Each number is 500 + 25 x the weight over its row's rms, rounded and kept within 0 to 999. Layers, rows and columns count from 0. Numbers have three digits each. The size before them is the row's rms in percent of the matrix's.

# layer 4 MLP up, 448x160, rms 0.291, rows 196-225, columns 0-159
105:468495528545503514492485447472503492523462469487496520503479466482496488532500525487434501483515490519491456484486482505530481493474542505450549506518523503529461513500485522536480451482509563464517528481488498508494482479558482523522515518452475489488447487516484516484511506505461463509432491525495495480485513523517534498529498498492492490506513494465505506516458548527458487493495500521484490446468496493496519468519491476485500530481489461505483492466528518491506535448514473
094:470486504563523534474490490501481528488510505504488508480502490448526480508521489502511514523516510464480535447499459565465509466495514526512491507484541503534501478487501502506497503500509531523527497547496520473528518543470471521492469459519475481454541525484466519469457525498524493496509487520478450457506509499511487498516511494490475517473524519473482427491517489458495516563493569496510476505521475479514509509459469494500525504511509524513542501533484476515484544486497481
104:488508489447520558451527473526536494493489474503506482505480529533504550508502504493493523466541487482488495498515512505525512503452479465469527534542512479486465526492513506505511536486531488492505557467511527507501463472523499480534472514504495465485518478461528469493488458532512484509481477514517469485518430487468453463517471522509494477472485520502521495510475549506481506502510523476522526505513513480476505569479519488517520499530450472471512497458473478546480494496526502
095:494532489499532494522515523513528494487516506501550535478524493534488504486515523452540501506517516467463545482507526519478534519499535463477463458534491493483516547479521514502526469496496497454485500512541503484452494527478427496453510514491499541522485461504485475527499453502517504482532446432440503526535464477494496494485522512503493518498535531539469467477544502530482509531525490495486521464473494503482548480492482486503531499487508510515527503488506498514501485520485486
107:493530562468460557485540527479500527468491442503504540488502496491492516462509528490512471477528480494477514536522538483507474513516503507514500510510495505502510507498487459463455504482517497479515518512519492493529521540514505501461480482514543496506499509491551518464504512493531510500532531545533498519498515517538472476515495506515503466516497493530466495474539510537560485502535449491513496479477473491546543476529442506516521522532534483471511496500534556522492497544497526
101:517492500523486506502517466479505517541496503539523520471511490535447484471517507508466529467470479508479504501520521498522550493492539459541467481526477535504524530514488506490500510494514510479501485497511484509494484469506531521504491522497551514489525466456486522488509513477515487459494522507518510482523534506481519500455542483539523519471449468537527475497535513547488483471533490506490526556475506521475533546491497502520491489532507469517556444531476497557516479505518559
102:495523470546467532512532495524483540460513479502532526520476511479480499507458524513472504505495533525450528481506519525480516479493483507517483534535516558485493508484503518443509508461456537469516506545490536510470482495510509479488469552498531497498477495517519521517474512475514510540490458548517478494496446474503546501539482516485492514485516522513541480499537488470524555507481495511496518525483524479491559510541508480464473479539538507461519460508487507490501508489518517
091:460420511498481533506529544517488496522464528488477477489491516524501526464455512498499482505527493531476505503525430470467515512510503543514567508505510511490518466526471518523521569537505497514511490509469482513528517506507490472472523484504474497534476497543541512502494532470548488533569471510505462489533489490551476492473476510513494550500503522494520501469500476498492527483531507496491502504466496509507487521510514492507472462509477483477458546504503507469502525521477508
102:480477544503495453529499498532477536531460513521530553480519475433509525490522463512507557520493486538472507475490510514485498511472522507493516483523501523517558534516465518500505491512493514507499487527505464517484501480471478503532464500494509489484476509456464503501509504547531498469491492497504511560475490494497484519521516492472567505514537505469506457497526538501521498525495497496531460491526508496475542539510517519527523481448477457520475476487478487527529556505516463
099:503467479487530476483560471520478502490486549501516528530527526496521533492502499548488535488511490544503502553453509537497448490475518508521519487539518472483530485493525529559540476485496433546460510487549534469499503511523457542494508486478511472499487486504468496493527521546508496535485527518490473466489485504535513496492522476483491494520493508489513502523487536532484519503500467502473519526532510519499509471528495478490531515524526470491484471453481461463508498528535500
100:486502498465487555521448482480504505539474477510507495489485483511517476457530513523464494533496506492518566465469484475445538509441523495479505512506476536482483518493475501490551507496501523515480518499516530469467523503460457461458498502490517504493508547503498486485483470494484503548506469495513521509501533453483515485516533515535506530480509514464529510515555517498501476458495539519496531434501452484465472492489469464503492523484516471525483466507491514524525498511519513
102:474463497565512507489519501491486511480521481530502508465484532502510495531505468492534494519480512532474496526462500515472498509526465528487503517476515503488556499490498474475488511526517492513512523476505520464518489497478513469484545530541475463511525479470495466492482489502483513526467454556498464503536511464534527482514473537485526515522517505450507472520527480465548519517544561538479496484525492486512471481514538534529467496474503529479493481501500543482462459504501441
100:527500554515499504531476481456504513499522457466475538495493531490492502497482510468507493521467516507532530501552490485469492512517497523483510548490499501557491497546473517531505477520472489512499485515530489443502528473482451537475505545493463466510537502499481519516504545502500497516493492535497488528506488541474505487478518477511456502494492556474484558509457532499446496519514472505492494544473525445507504500505510480472444468525521525493474505484503484494493506467458538
105:510494502502515495504502501491513545498505526536485513536498439475522521510521471448485521517542481511517501527533483459504488525480509492530528519512508482488507528491490508517497536474518526464499479519513505515503457452507525496527528517470506463498478508478512503482558544522479518504487534487508508475459529530498467499498508536490521530477491492525476492499474545480516522503469512499493557495488538529471467492477433479514485509528456467505452456531475465558539473502548485
099:516483511500504505472498496447476464447506543465448482487497471511469484454493499531525479516481499502470529488509484460495506524473488515483487498535476464511525463513550529507502521485491489476536498534496526472496515510514527469470508494476525536506470498476473457517522514507472522469513497482474527476495586472484530511473495505488484514490517533498471534477444502493494566544494492492515510520484536504517543507533534500518532450541520528503500493505522526511510506487463533
094:465541473561487457525481470498533469506495535497496555468519512512524517485488488473535505484526533515526477513471569532435521541540501491508520486504492511520499500483521514498485523496549525529530565503483548484514503462485497503490528500502480508545549481452484511468502472514489512558512483484515488506556480507522507504540487524487536514541519484477500500529495478529481527511469501483509462514480509531497476506545526501515529497512481475484509503488502505488523531501511500
091:488478511477490513522479475496478482521527487505487481500527510499468482527531482555457482516510486542496472485472481531530491464508457471521497518504498493532481505473465476516528491507540519472501487502459470466479518505477487508470539493467478481494501576475444530475514560446461535507487464532506488537525499480544474501511535490532539510510530467492504490474515507444462504489523498514460506492550517494511510512475510461479507504518500506508517499496538475486480503506557518
095:426500476529461503529493544525531500525520476462546531488519483523517492485506508535508480470509521483471426503485508522493506489477497514501502514488527486454523544506485525538469506473496536513482501504533509529493476507524503489520469501475519508497504488497500491465494513504516511526530451480479521506493486517504507469534454487457524512503536569483487569457535510472475476443532500515499525487484515478531539495550472519525466503532491486520532520520497484493508508501524508
096:534485451487523510504485525515485494501523475525504531486519490548524505519523485529501511472503491549541529529490455507488470488485522480525531479518521507589490485463473536489443474486503487509502490499549475517494520504534500536547513482501477482474538486497495531465512508513523508489500536515531463459474529484512486458509510503506500550525524558499504458512536498552495507495529518481508502504468461486520527520543509464489494532460495494521506515513457475492508529513519512
111:497494456445473485528550523507505503512512522520532469472540476515518503523498512526535503492500505520520501505520506518545507499504556549472492465513512553505552464490485520496510507500492477503518503460517470513538492510489477506494518481521493495465472450458515513492501510529481467476523488480484499459508508487515520532561516462489491482503521542462527457488486485499503517467488507508539476458547525565492471538538496503523471478465527504484471499513512524522503483466496552
095:496484483508461500470520517479498449475482502496511523517504463536478511489479466490493511478510481475532453500461482508493480458510522453505473509476478509492504439516479523493525471517533518499554495481453467453483495516468518496497517499501498475488492529479518525514475539455434567503491503514505497494556506506534479496480511497483469522495470563478503497494500539481498543495554486472502472484455492508519535530475525480510497479474488485545500484481460481506503516498454520
107:490470507498490530470526506522468479505491494460499495567511533494509506498544476526486456485512531490503535510487498499523528499463574487484552479520494442506539495501503529490524541490495476476481517502515523510493512471550457474529526468483508464489524520459464487513490502471475509474467506515530460516511446538498469500505508487504483508481476485443536483494466477504490539474471494516518485522506483481472458512482533518477502466454484528493506515474545520486519512485469531
099:520478417489506527493502497519482492525465454477528501528494517470520514478497538525443514515485477493518558510464513486442517479446504488546502484487499489486480541478496514482470523486477498492474513515471523530504511472502552494502562479524515453488502485524497519504514530493555503438463493524472521464471510496515472537478520520535488519499510478485498518491483501524512492496482479503516517460480547481514485513517456485508499498477467499450519511469482501483494481515474466
095:513474494534494457548525535556501519456466539504508492544521508517472519498474520452495443481506503499518514524487504505500524503480470493469543492494493502503536506536485501471506477533505461543482497468543485498528528513522504501507513481450479458482514490483487526495501523477534467517472540478438484474515505479487515538449510522489502515538472475530547519526491495520492513494530505453538510494500494504448516478438492499486502482502492461468473458478525477488483500515503505
097:462491481490527453484469486543543515443500515504518486509511492439520488445503487506499483528499517474540534529502495506497495518499521527474493490506532506513504445498542495455483500488524494556514512444540454427517487489523492451516457463489485506460478502503533499493527527494494499474506530474469484518502476501463468539495494497462513517525523491485499504503520552476533486530495499477479500490522468517481487537504479452500496488479516457503514506530502500494512549518492474
103:500503491472513470508500531529520511509523517530500497502523452499504494512497498484476529521507528557507503508471482474439487508488501542504510515463488526501512512521496488511487487488469484523543512505480522511519491529473513449480463509533498500545498541508479512481450495482535463475448498456537469540492492500503481514520513512520503502514489537535501513466564535493501456502502552558495466532473495552473489510479460537505491519526498448506520493494472545468553500506520490
102:471527527555511531497496467516499500477495487469503470496510512517451483504469504489514481519483521516469528534502517492484516496502455454490478513458531480481486487504517506485466492547481491557508555492515512474520518536526512533488489498502507547479533523468455445485498491500505535467506525505535508516514546543463496534509521495513509480520494495488555490503482469461461482486520496518515506483500491500524539473543530509479505498517471498464468477419516465490447483500490500
098:498538523523508502507487547528495484484489545495505455506537500469495529482448513509522499453510504508516504463505474476471510507496500480517464502474487478487459468517558511514512515517494498443503537533517499517489495530507469488476478480495506515501456466448453493484484446520521501438535511491518485489508516508484454460482497507506499520487536481474534531526500523485421499485538513474475476508473514478490498475446491517503497485533486492501485505481481514528500426482519520
099:512480454495518500461474501511508457461525469481477496479518494501500564546502471495469485546475467505523503467506473471470540531501471464531495519504508522474502507475483496496495521487486476505536534508510509538464497481491490482466508486504505453437483488475500496491499518522470498467476464491519495510532513513523502523478527518580504460468511509477532543478470490516492462493474493457523456479503510482482538530522519460501501481500498552487498520479526532470516540505502455
095:468470440487477533487516531526544488472526505520460534475463490487488473483465453517483494512496494518516497504508473471489504537505523507493446529536482506505534498519491511482531464504496506506481508448513471451481485520514571467520490526470535473483514489456556522464535488484479520501530493515472449455519537479529509496549501490468497481477516462498489501507487506490520492496501500491482463500478546540483474509542507496488477511520483512509510505541526503483509549483532524
# layer 4 MLP down (transposed), 448x160, rms 0.322, rows 196-224, columns 0-159
109:506482520502550538510531506499439540480508512502489513481521519469506474487558508493514502498484463500484481480537496497512479528500456487492466484539485508496483478466530468484506531504543479523509503489522454475453518492566508517552519531498534524483526525487483495540412522508524472486495470475527496483525446518506468520501461467486481521490492506486487482535513518494491529513484465502543492474496522488523494498479493489543472505513556490492498484513533484497482486531539514
092:482456491498499527482424503463517498517504471490498543514534495501458497555466500531497469505527457458475495487513530463463472490481532503491507468478523502518456449512521516542477502490495479517488449535493501498489522497477502497555510549511508528503521461492512448503511518506478544515477522529486526514504484491457517512493543518481535516531534464480524547476492521518486461492469464525510513528517497514546459478474500496506508509510495501484520486510533496486527533462487509
094:489487560525507486532468547524475578510487495469500511502523503437494487481524450437499461517496548477516462481492507507480451507491497471523492500498482441497507467501493480533516475515500513538461496488467509534523491536522521504481515508482517503482492519490513514478497515482436476449509508505516506465460503484510502518482478548524524480551516508463514501541486515463480517512493524521487489492522539494509494504514496494485543471513526497506490473516538513473471514534539499
097:515530546494483484481500471466499483477490497459495525462559514472512535543491480514555506498476543461508478499508485484533455468537511559469463464518493504454477498515471495480456501503520493463542498532500501488491513520454528503504500501512518525518487476506491498519472485517486467537558440542508481526508539500509460499521499525481494487511496533480481486508456462482490490509513472503468525496509552446479495488528533476507502488499493503498516522470477488493535507472478471
108:490490545497542492526510500496487461514499501537515494459485452494499506486535487550510539478539508518490493512503466497507510535503459483519497466522466511517518522511455488573474481504476528490489516520510464497489478533522478471513485453500513523535488449494504456460492503509536511506507488501502518528518522517504483519491500498503521498484468546522446520469535474506519480498498554576509486523495536513527509526437508525502482504518523477537489508466485543521464542522500497
104:529478463550457479514482537485520501510502462499548514478483475532544536520474528525522552467489509464460522493469512495543504529504548485489559523489463536475513492485501495482493472497509487449507525493474541506490519481503489503493483523483511490490468471505468534500504507476512508485536480491478489533487491472503545514510551491518527535505502472494481491474519496516478491463486538486488547527452479506472487535477487494493474493449497464473499487487445474536495502536536511
101:470494500482517460497483475496456513484503493502547469487503514550513486523506478443501525494488469494523530459481515490502527474517487491529529503480470506496511475530493511523505501560526470511476551465531497554505513527473526493486484493481516556457528504500502497517527492511482497514513498514516512551518475529482457469472540526495519461482548498544485480476489467485494486556532483480499485501488487460511519469542487475474527484493513523509464515490525496502500518565528443
096:538500523466534491472536505458535504528476486478480550510557502436498521517538477478523496527490506454511486452533505526483507508482442481518456487496474488524498484517469458524499509545516487504516530482517497531477494529513543524468518472511476539494491477484533505490490499466507522539530540473514490556493509515484502454472511489527496477502517531503511517466534494489506533531489465525457492491487469515491529473491508491438477476489495541506465481517495513464507491502509499
102:529514513526536552497515497533527480527465481499514468481484491510459500489501480460512513494485542497489540498473483482487520504504506481524477527470496486539466464532518504489530478494463522440465528471468505491495431516477459532487515501504514478527506511495523468464486479515468539490549481488517475509502505470507496515475458541444460485522464490480457537470519497532450492503509510524513499521509487506468558476482481510494541487558510516517514501531474497509473498511493478
102:511480478531502491491520532545486507503518505484489502515514485496474501544502514520433488519510486474472489535510518564525513473466478465482502499474500471463517499520481477493473488528503495519478494530469499517476512476507469520471462516497495514540488512531493475465524551519514475468501446484473527505488454403506481534543504521517513512450533512500518498482443481488487461470516524494507527531502522476502481507529495502506503525508508503506539509506525534545448482526472492
099:452511500478483555502482488519486500482468544521524478513468492474505475498496467451491518511481479489479470532508473480492499472518494441523482516501508520519499542471526541482507492469529506502511461517525503509499489560509494499498476479507534514522481517470494509505540465478474520467493534506511470475488476513489495508503531507485518540496456520553478491510460467535457478479516482495528503549452528511461451492519527547469508469535511443492474457453473502510503489499506491
103:546486543520506500507531497434465482502515482464503497520470481511509502463462529496500503473521529518495566481475503527530482503501479524511472490497527477536469492504501532490498460473475451519524490498516496487533515504482480472510504528516502541490487489495494463537510509483510477450498503526521540518522552487496504515480561506511462508476440506474519470500497545488520485510533482514475525490507467488542511525517483478456545457487498469457525501500476541446498518506469494
099:512470467504507484512498491526485515500459534538504452471502434506471477522520484503491519477506514507480531484502474525499518465518548501491482462523513470501459523493516528463481480533457506564506498469468478535509530530539498502501481505482506453510484478488465434514465495485532513477535562512513485497448475520499510490535510528462544490517519507488480535478516487503469487520487516566458476489497508515492468505519520509466514523477517501469454507501514464496510490521504495
103:447517498504540515506527512470460489562502511528545495521509488519523482521472489501458479511479435500503489503519487467514456504452494484506501513525507503513530480502501467524498494494483500494485526474527485465501527499531527472500469552552444487479489459483483491517500512503515542575502483515545515546493485525477528510527486514512513498509502516466493516564508486539555453499501503494447530527497504487507507472483480500499509510517527475515501477462462506485504524511541500
097:461516511511515496502492488559477535489474514529522516547505515477460479506553491489484487509455473469500491550504516541531496471513502471503546493482524532508470493512485531473491475500469531504496522507491491479546503518497480506468472503465502527484475528498529491490513497479492508535501537467527503477504401496547498482494550474531490479506502550496528489473485474515522450466529538526471469476497464513487470482484472476492489442520530481511506491494529478486514486518501489
093:532477483504484527448527516466496520503467452505473474529499478516505537537502465490501461504481491540476488483526498532504450487462497471474490491519476462528501499526512505510517520463500487498493466488500495539498532503484515505475464503531511467528459523492494471554497503508428539513505481485526495531437502488501496494499515506480497533448524499507505506509531507522520504535469473452457489503473519453488447541477452490524514489507498502496456493486536506490546544499509488
092:481487529490486459548509545494520525487486506499501490489476490529479492481478515475472546515476463474512494486516529497534450482520480465499500508502519508531482500476545496547442502504517491509498468460505504522534485518491497529530455475505505466452493511496512507473509535492502428475528488552504530447554478490507476528462484490487503464522499513550475499545518489478495468527472459477477553506494498502518509492501547464515482513475484507497499488499474521507462494507533540
098:575490495455468510480455494521424547494505495479471525427504521475549512466511454493499481489525483549491487508517483499508466500482529464486489526496549539523528484512527473478512502543489541534498517539519487515509552497493480485445517495506499501503482487471498517456490520515519467517512461487528511496492494452519508481507483530463521484478530465447521487512476504508487491519500485505492507510479474511488488528468506495526469479493494483505512508500499482546522461514528493
098:524485485541516510535485536476531509469493498509506485518463499550516523500510540461502454541552491500486493489506477510511497473495513491524440457497516483536505476491508511513506485496484500505469481446454483514494485524484518505473461521508515493508520531542528523537515510489507522522552466510448507538436466483491475512475448498500495531490512477501495485498482522493477511505516522494468493531451499478421500507509514470488483525504460448520468479442511497525503510488508501
106:558496501464454496513467464521506451513499498517523522475511486492508470490511513499490538482530536433528498454491489503498526517475525532475461479524483515494532499530473528522489539522490480507501520495488522490483487494538530500529507457495480488499479449533492510481547476526506500541451541432461502526521505495473500566513546515532465503509508474517496483472491555545508489492502510507502515482519506516480506510447475480518477494485544520498488488504473494467506513513532504
093:514537528511499528491445511540478475521505532488526498492494533463482477493452483459522511484473492512475513489538557501496486499487465554479463485473530492551474473461465460515530483526478492522491487508512533520526501439539470526529499492482485515521474533496538481483499477499514502493492452514485493524492488535487503523480470492497525474480489485531514482529490517527486495481534484482547531500515483503496521485518474519482561448531530513488536475480528516529482543517461501
101:484480519486455419466480480517504513507511506465488513514482510461479497538519465545492511504470520501514452446491471559478519466519510497495519482517505484523447497537509541462481499540480503519504492497476507523497463518521521489521487513512520483528459505482476462493485517479476493475497477477526548451522532490512514496500542499481468531492486468489497472481473499522492454501481528460553524484494496537476537528499518478478505512514513525504435511478495505519489476489506452
103:485519532519500481495522512481473438485514512498492494470498526511495508470480504514514517462504493502473523498530494511517500479497477522487465486474479494474484515475507500492488540493466460528534448545539516493520477472482506543496560505504475501512505483496506493469496480460512521516459496474519506480468469485503530547510478540466416491526487524491522572479514525493501531468518557493552507515483511498468466504478511498480476520447447475485517537475535470501498483499501513
100:461455492468482513470496494532503482474520532520527481480483497491507501474539512536492481490511546487455532515481473468493513489514509494489510512456490475482457513473503532493482508467517416506493480489488510512485452538488470534489490486482525521493503508494529504482456557475531531522476528516475546473536459456474471487502505511476511476470514465492508486485483502498519534498489540516485466510451507532478462537471508491522451472478465500512501466528485546469506488482500525
096:513484518502534488494475457453515505531539474490441454463519479514475505509491508488464516479530509499498505498469513495449525504506502525489517532500500496501499545455481453495528538497450500504469505523532504512544502472491502505523477569497498495495504511515502542488490524513494474518469446519508507507512495482502496459497448506515432504526495493499444558522532479495491481542490513450493480526477525498511510500486520542502537546517496509508457485508523466533465495480479512
102:495538550500506531506490491570468487522470501588513506497491512511544549490482488525504499502482509520517502514513472480515463482471495539501503511479535473448478507500485501484519524531502513525508526513529569487530523568457506460497520501444540479484454486499543506510495512502532476471505497502499530481515503502523514487482549482489517519506490533498519510453478488486497516490479487511430467513499467493532519486508489513510501527479526531504507509517488485504525529538509474
102:514478463480521489522520519520510491496472540516441545461487507477522488511496524503533492507504493476519471529538500460479477519511519542485540500553480540510509517522479447487501510515513508500539477523522508460463454487534494564562505540506517536486478476523525519534497497495547501519506502498487487520484522512510509520512475529481521466502493497465489493487502477559520478520511511552490513517474485513461501481495517517581488502531467509497545489494517522506519496458512503
101:474480486514469495469513496490458491496524463513510460525485492519488526520523496514481515505527505467523492554515504512455525499513525499514514520521533534478484464442511557522475499525498457503452490525514508454471550528504496461536528501466491480493497502471499483504508524504504527507453468469499492523504518487529466481486435490501500513488496478496460547524483490548524499524477473472519538484522545517502510501535532506540539477501488496483479461467481483511451513518541468
099:488525525493457493512536473519491444462483479482476492523496484545500503491499498487519522509501486497431476539496501548507459537481524527519552510506429464529525477436480524501510493515523512518543509453457475490493508451482525497488464489507474486528450489506491476485510475497522492513491478546505487495501510496493495506526487501482493505500483514486499475487495535535510482509517508459433488504524486473507466509509501486561482541504523488479460483511441487467523511479493505
# layer 4 MLP gate, 448x160, rms 0.274, rows 197-225, columns 0-159
095:483504466488509501486508533498530524545526510485467488461489520488470491562511540530473532497515505501500438498481518507457504513498467454519485494503493542499533524479508492462538467483489520526519460481517534502495474553510476495483498495502526488513524510453469512492479474514506475495515490527473493488471517495475491482537491464483428485555486493445512468529495533448521488460477512448522494529505477492499522481494500502525454524483492489460498508533548500477493510514518531
096:510488526473474506517502497537434518498514541528512492534465470524560506433514462504492463500488526500489503515544492456529452482490507495523530512474473472518491520490512441507525514528486473507485535486484532484515478528453540546527501543465488492492466488489501505458464455509487494485474525487484512495522503507489466502541515511484524483504492521498568491521454505524472508516506485475468494526481472490478466490468499488529495498534544527495486513514505459515532500523499496
098:470483451502479520484484525500448523491482494505515490533493500528481503481512546488426505535502528494505534538511521506506483516501497474506491534506458444496481474502498522499505471501493518515449518501505523460488511538513531487440492513492500463480496495497473504485499485511512546456452456453522508508505473520513527508546498481519477504519526513462516508509456554493488471462508484552470506535501525517517484542514489467549515520514511481471496483496516475453474524476537530
103:519482517466506503525532499490512494480497536554490499520474494487496549500516492467463503488509497498494512476511470522528535495461520496522495515531475479547505487514493496508522489514494464501494467540507505502464505494514534529506493525491468475523538530491489520489452547485462555524515525488515539493508493477534505527499539513477440497501518490505543481517496469493509516487550519484470487510481464425494517440520485432520459489538498503488458482535514478522494490465509549
100:487536501501517533481531515511501499451483500470489477492512501508474488477524499458499523529488497546502522467475458534441481503500518542470455520537462489528499493491516492529496508452514485477488458496483513514548531539515459495477538474468493529526516546484478491500499451512503490544478502465504523517524490528493505529467478477534491504520483508492486546490497477499521522521524496473509508482548504439512513456505516478502496455506464486468473449485536512463478527494546509
098:508501522495463527501507506500483529484510512473552552520495478495510512508492514532472534510503514522467529464475442483472488495507468542519477503522506532477473505528496493479507525461534502490529489538501550498473492539496483531459488538491526532490486494515509492515477536470521481480502456498492517515522496487487565531535477544495482490485524515503528462483505501511505543532471457514480488547477540494489507517539482470468490491545540492477567516507526550479494495474521527
102:542475470524551504461520492494492517469503476485458537473535487480478490495496471468418523491491468536477519497526527534473530511520473466541479488553488502485482486480495494511502434491478516519505484547503490527535518511525486527517507500505472518478549513475535500531515463491492503560500503482489492499504479479502517532564487465489492487531491534498493492488501499514485502519527541471473498513523469529463516518464480493465475484478513508524489466523518454512508518463467513
100:536503523523517505491533514475506494497511523475471469479543493512457478497463548531502531491497501456477527478516516496522542538504496529481476502518460458487469536507486510494486503515533497528486540526499531489537548448548508505499517500475497572480509501499491487513512464498445484505511476529489485534509515511494505513479472497531464479490532481513486538475488503505469485500448464480461469527467494472469485484483525515546500490487532509515491477482446490507484503433493462
099:473471577517489500510484547486528510510511470515498514500501471477487553463496467520498458491505534516486534514479515482487498474476515524479485520517520492522548534482473483497494517495584491524492548490465514527463459488511488501527513476507503479507445518483498491505544501544510469510511479483502478498537478481508508531484496517483495479465458491520535519497448508461508450487495482507487478508511488521550493499505481485473525483469497489531472465486533527510497535502427494
104:528529471490467493512431479512502485487504488494561509458515489519480475520491504510484553504504521532470555513539476508536525525531511509477512521493514509466530468475461510440533481529502507536526478559520489474509514545485497500508471522521514484502511518522486486547491539494454542471474461497482468532468472497487507454534518493486511533476521511474516483501510493476509505504556474498497489485520447493477484482483511468473511502502462541516493502503517508460486499540519498
101:463511513463488466550455468507511501511447531483513508524493479510479545498485510475491506458483509485535489482520523451523551506537547484487540517471493509497486472490502517467499497522513506530458466486502481544527491525525527480500544497493474474457479505478485516506479496502488470534507478496482441479438527533519519499518481494466509524520481498507471497502507494527476467499474502511507453501489524492460480501531489472494461516545450546482478515486499519551530489537512528
103:486507485499515504503527505452518512461466450512462547486542458530504491508517487539495532482497493500512488486513527514501553482482517496469496510490463482478488490546568475493506467479427515482487489487490490521537537501525483493496464472466494528512483505528525482502482471519535473518516517499499501514518481470474520533503523491534500465527431542472477475510482512495493463536468520498488552495498463511529467501499553504497468513508520498506473505472505554522495509497513549
103:518525539495492546484533531472518482490497483471454471515518473474517489548510541471492521473499524501524528487506498489570501485530492498514480520482497475507494513469495506475464477499536534482509482481493474438470507500497548525523497463502531535489530522499460520524513541487505506516474511464504522479473487527539475498499488551490536498502479457495490522489521516465524488477525500515496512521530501512523536466505440551466506440503490521494475511525446506498530540521496472
100:488484530470503529502500534513467490498554476480492514521502499485491492491475503492443496481533533483516507517521514497536488467517485515458496509496526522470486465463439512451471457470520491493498530466474505526509439501496492475475490475512471493520525471499544497507495497527549487503529495513493471481511495476492453475481526546488497466453543508510529544534500480551512439539492495473485508506490486503514493488493452500505484546503499516429505485477533481501454499486496489
100:484486502552489544470521486534510483514543502512452464488495494527471488535515469505536540496482509488503538553467542516495507548510500509529472474488501506523483483493492495518473473527474510483483488504546475505512454498503497473487482496556489506515525499529515503492537476495527534552492495524504496457504501492511535528503515478509523478494477502471484541547445512507553487497514500472431508539492466504504515474468484509512507481501548516509513558515478505477516523481531553
094:498530537510506498474542507500512500507441522528490532471496451539524555507482539529454497504487505509515599486498523515513476534516522540509479506500525474491527507535560495493437459531519491524507491467520499487493493516514469517484474491553506470518492504486504468508511498521489480503474503491476484467531523501508506528526460513510490501508492537553459508462495488504507458497496488481497482494477494521539536545487503521517535484520511551485507525489482512526525483474494481
095:514537534498511500545440511492499520511482537519502443475494539498507497499505541540494501500514509504530529448510527456461482477480536463497503532484495490477521510480560504483497509483509497521524548477499509528497506515500487532498497509514510478550499522506467527481522514510488550457487520545497492516512549482523481465500566478490492498543496496496500499475500517502534494529509461570496512512445458524474477471472517481505494492486545518498485518460498489501504481547468512
097:533507526472528544480456523523474532511484478495498538524486513492482503459513501518486503491484490482459500501519498519492524536486514541494523516506496511514512501472553490506503497536476487482548480511474524480531476479506472468472518515499491542515492471476484503496494524466516512471507465458519486519499541501521542485547534483513506493534510549528532493537487516520502484511522505487506439478539475478510520535480530549540456483518502498534492502464547529530563446478526523
115:457500550551482529486511481486505478493494480478475509519487477507492491512541542487472447500445488488505510510475500482479474498470506483485496468497498432495457521496515509492493460465544504505506501515512494502509499524529488491478480511536529561469548543496491488484508509482456478530511463495523508481483493545488490462506464482551520503451502531497506535490504503477533468508524507514509528554456453467510480508490494464476490483541501490470482508496529501552513534514470466
097:505475526507502449495506499463527468497532468498500518514523496505556512523533520508471447486530498529508494511498477510498463481520546497494534474544458493514509488472522483522484535468526481516514514508485492482488519533488519470521515516536502478480513469500487523513510531431494511506459536499485500476517521486523491473528496541517481502515470499493473510512491566489501478454486469495460544513492534505484529474487551515481505478448484452521492591508467511503490486512508519
103:482503481526522485546495497513498508513491448503571532506534474511481526518548489538508501536479500478487482514491506509506517478541528496469466520449469505505508506494496544461464477499525517442483502499490514522489509478493502488532513478520478495482478483522462510488535517475533499511492560469475518493527504561526519491483473502487512512459438508499499433503553515485498516488489496443495515525490502448531489483520536523474515503542494476490519501527539526517509497491535515
098:504500519489462494466451545480571500468515519553459471514495476508484461526537472476516525512518513491498496496502502547479516495530483477500446540490465515519494485510510483522485457524501524483520517519484478500472519529445468452482468511458447498523533470511492430487528520509477455484516509486499490494537470511500508523471503495494499493478478512471478509490544499464517491538512501518500534466499533498560515506499552481465506471492488499498495488511508507489506522527537521
093:526489487469470460515482478507513527517536522494496519468451466507535521506490500476480510546488494468502518494528506501503483514502497507477485541508523498465483476497555418519525513471492503486520485480476508495491454507494517525535482487550491520499511502531486523505495481501466493546524486482539521507481541491459547513517491470499480506457513526452455462476469524462511498541454505507503529521540483468474497566563499475487496512486493496514508480453469493516498480513490517
097:503537487466478516497559500519505486499527486467537510518507447473493479483524502494472498509479511527461472497523526458470434480492475492513479492531489522513512546521505531457494498503541490495492480502475470489451487458505503538490482491449531487503497466447515509539524536511453494544484464471513490500463538523498500541447487440453533522509493494493514473490491503534513495498553492509494496497491522500524490530497478539474500454466488490501532479509488493524486524480521497
098:511471506492472498508490513476457468489516515514484503526492513493482511491506497454489487477490465526490526448499467454505503531482490524521481485542514491539488526501496449496507474507485513503472493536503511520521494486524458489489471509481486508516513483509503543503520485498474513489518509498548536499488514483488478468520488568510537475559421466468532462508482518534465508491548480460493512494515483536490504545479506548521437514459546522500496503478518517464507493542527529
102:469426483476516498479472488534490492479476506504500440498484452511567533504491450474478458500460509498536527489477505536509532521510532507557470469507476510508488526501505524477510529464513500458503497482495531482518518463511464508520487479517471495510503485513508508498491514500536496553466480490472512490485452454498472479478472513512492496510488480459508534504536535551521538481453492527505472470501487490518524502466472521497483489512512494525564490482466467518480492509511500
099:488500518492509488484457518518521491515503531535477537526487463483496529471484526499494519551530524491443512482497482461489464528486453495450483523516520517520540539493483509515493495487498523495484482543473464548527488503480520515512488480466534506519478459530480512526494501526512458496515534465533523519526480506502448509508523463493487443481525514500516500504512496494492501507554533498511537489526535532522540521515515486506530510500508560479503530515507511511538517581522475
101:537515512469499488559516520480505518515468469493503484496476515422541474497505512477491495485529480495524504539471537520478473496486520477511494484499495536496467487534512491537474498495524470485497478497473512516499493505536520487516501512557518534558484496487495544497539498529526504533494460500485496514466550451482460493461467511526477489542426524497525516495508537488464501498521491514503533492507468480521468504524465517496465515451505469499464493500528479464461513479475487
100:520519565454513505488510479538475524443527516507474529484486501521514510503484498494506520463465488456508505535507529517454505536472552531521509522525478477526539524519549445527499522464496503507474462516516455498540560524484487482497500491493466469515520475505494507509536498494519501471473517492467481449491480487479485477509531525496523534466543474498502500488520527467514514541500481503501461504465486543493517497521490525503496535483516476498512537496483501490483511517563470